config = dict(
    norm_place='pre',
    rope_theta=10000.0,
    init='normal',
    lr_head=0.00724,
    final_lr_fraction=0.0,
)
Each number is 50 + 15 x the weight over the matrix's rms, rounded and kept within 0 to 99. Layers, rows and columns count from 0.

# q: layer 3 attention query, 256x256, rms 0.0999, rows 74-79, columns 128-255
# k: layer 3 attention key, 256x256, rms 0.0997, rows 74-78, columns 128-255
q74:47 19 72 59 48 51 73 51 55 38 15 53 60 73 25 13 30 56 31 29 51 78 62 25 58 46 54 20 53 60 85 19 71 72 33 43 45 59 40 28 51 35 38 21 53 68 79 65 44 56 44 59 36 39 48 69 45 67 29 42 37 58 54 37 32 64 66 53 80 51 70 86 46 22 58 67 65 38 51 65 49 66 29 45 52 42 41 90 67 66 49 45 63 41 37 41 53 44 37 48 46 62 68 52 32 61 21 46 73 42 47 30 59 48 23 39 59 52 68 49 59 41 49 35 19 70 60 74
k74:59 40 65 36 42 42 57 74 68 52 54 71 33 40 65 70 52 34 81 58 50 63 53 43 38 71 74 45 38 31 29 61 70 43 16 34 77 39 71 12 82 75 20 49 66 67 67 35 50 35 22 39 60 80 25 51 53 99 64 45 61 60 39 30 71 64 65 57 46 66 35 26 49 30 19 61 55 48 62 64 44 55 49 48 60 54 43 47 54 35 33 61 47 45 62 53 48 58 55 38 40 43 47 70 65 51 35 34 43 43 66 43 46 51 47 63 40 76 80 55 25 56 39 71 66 37 45 61
q75:63 63 40 64 65 69 59 40 57 36 87 62 25 59 75 60 63 61 33 69 65 58 56 35 70 67 93 66 24 51 48 48 58 78 82 29 50 81 16 38 36 73 58 77 54 68 32 58 36 67 47 48 49 75 67 61 31 33 42 20 24 15 73 41 61 65 77 71 30 59 60 62 52 44 54 41 40 66 55 45 59 47 55 34 33 34 41 43 53 50 19 26 72 35 56 35 49 19 41 64 60 42 55 67 79 28 38 40 56 60 51 49 50 39 39 55 31 39 67 37 63 31 48 38 70 29 40 31
k75:66 47 46 58 57 72 57 49 63 47 50 00 38 26 52 45 35 72 18 44 45 55 84 34 53 76 34 73 40 68 48 43 27 51 63 64 42 42 55 61 32 52 42 22 34 68 80 41 31 51 37 69 48 38 74 39 39 67 65 43 63 67 20 31 42 71 48 23 50 46 75 67 55 51 49 55 62 57 59 64 23 40 57 39 27 67 56 50 39 32 36 63 47 46 48 42 63 32 45 63 44 17 65 42 50 57 27 77 76 58 48 53 65 43 31 37 57 30 54 65 63 43 60 34 48 55 69 58
q76:43 10 62 50 30 65 74 76 23 25 76 61 67 57 44 54 25 61 55 25 51 17 37 42 81 69 90 49 40 44 50 39 22 70 58 66 34 58 43 50 53 58 46 77 58 38 45 53 21 66 80 61 52 62 65 59 11 60 52 43 06 50 41 41 43 23 44 64 55 22 42 62 45 49 38 49 35 36 70 59 30 53 35 44 18 55 58 64 62 39 64 47 33 45 57 52 81 30 39 36 40 72 26 49 71 63 17 12 39 67 24 62 55 23 55 45 60 56 44 68 56 66 72 33 56 67 68 54
k76:62 63 60 36 35 51 49 56 39 48 43 16 40 86 46 50 36 77 46 42 35 50 62 66 43 54 45 77 64 45 49 38 54 66 41 28 52 26 73 67 57 75 68 71 41 43 53 44 74 47 50 27 31 56 47 47 39 29 36 44 35 61 11 77 54 16 56 52 37 57 58 52 50 45 43 54 41 61 58 64 39 70 78 65 45 31 54 73 29 61 22 00 55 54 55 71 37 58 60 46 66 41 75 42 44 40 36 32 74 54 53 51 89 47 50 39 44 75 43 49 55 78 64 48 58 50 45 28
q77:36 45 74 31 35 75 30 66 35 35 46 64 54 31 32 65 55 21 45 59 45 19 12 46 53 61 46 70 41 27 72 64 41 30 55 36 51 45 44 52 42 44 24 49 65 73 23 59 65 53 72 30 61 45 63 54 78 58 86 51 47 62 49 37 38 79 35 75 65 59 73 47 74 48 82 60 90 55 25 40 56 59 59 56 58 51 38 56 65 34 26 16 57 75 00 39 49 50 41 37 69 64 37 48 49 44 65 59 31 67 34 46 43 34 51 42 31 48 74 56 59 54 50 40 08 50 58 42
k77:41 55 42 39 69 32 41 43 56 41 27 44 47 29 35 62 39 31 54 21 42 54 52 77 73 49 27 02 20 49 43 47 64 39 91 31 50 58 83 52 31 32 57 51 17 63 38 73 57 45 54 40 29 62 45 50 70 48 55 58 37 43 57 64 54 82 78 45 50 36 41 50 45 45 37 88 57 37 79 71 41 40 29 25 70 44 16 14 46 30 62 45 50 45 75 24 57 47 47 43 40 92 43 62 38 49 23 37 54 62 35 29 60 34 68 57 61 59 49 87 39 48 40 60 63 30 31 36
q78:70 50 33 52 69 54 73 70 51 42 49 45 75 39 47 67 64 38 35 59 41 62 64 35 47 83 54 51 48 37 31 43 59 64 34 36 56 77 77 47 49 34 47 52 55 42 52 64 01 22 35 22 46 60 54 08 28 69 40 53 50 61 24 53 51 60 37 78 63 41 54 34 58 54 36 51 51 72 71 45 42 47 55 62 77 47 81 38 06 58 71 65 60 30 65 95 17 25 67 67 61 40 67 51 70 61 32 44 25 33 52 64 67 50 52 20 56 71 53 47 71 60 26 30 36 50 57 46
k78:53 75 88 81 63 60 71 68 50 35 78 60 52 83 32 37 24 95 69 82 53 36 51 84 21 41 92 69 43 56 51 51 30 70 72 64 50 51 60 60 59 45 74 52 28 48 53 39 67 58 44 73 35 48 60 38 37 41 50 52 42 50 56 35 34 52 34 68 38 30 65 43 79 21 51 51 42 53 39 42 49 58 40 50 60 37 48 60 08 60 61 53 44 58 71 44 46 46 77 30 69 74 44 65 66 60 05 48 81 84 53 20 70 63 49 51 66 50 60 30 56 55 34 46 29 35 51 14
q79:79 54 55 52 59 58 55 30 37 56 42 15 71 38 53 70 42 31 65 41 27 69 63 68 31 53 27 65 56 29 71 31 70 71 37 59 73 44 62 73 36 33 96 51 28 45 41 68 04 44 62 24 27 46 48 27 50 50 47 64 41 99 53 39 65 21 53 38 42 36 62 48 65 31 33 42 55 56 52 37 48 59 43 67 39 44 44 53 46 79 25 53 46 36 39 66 51 52 40 49 62 74 62 53 62 31 78 59 33 58 65 37 27 57 42 46 42 84 53 44 90 61 39 36 24 59 49 77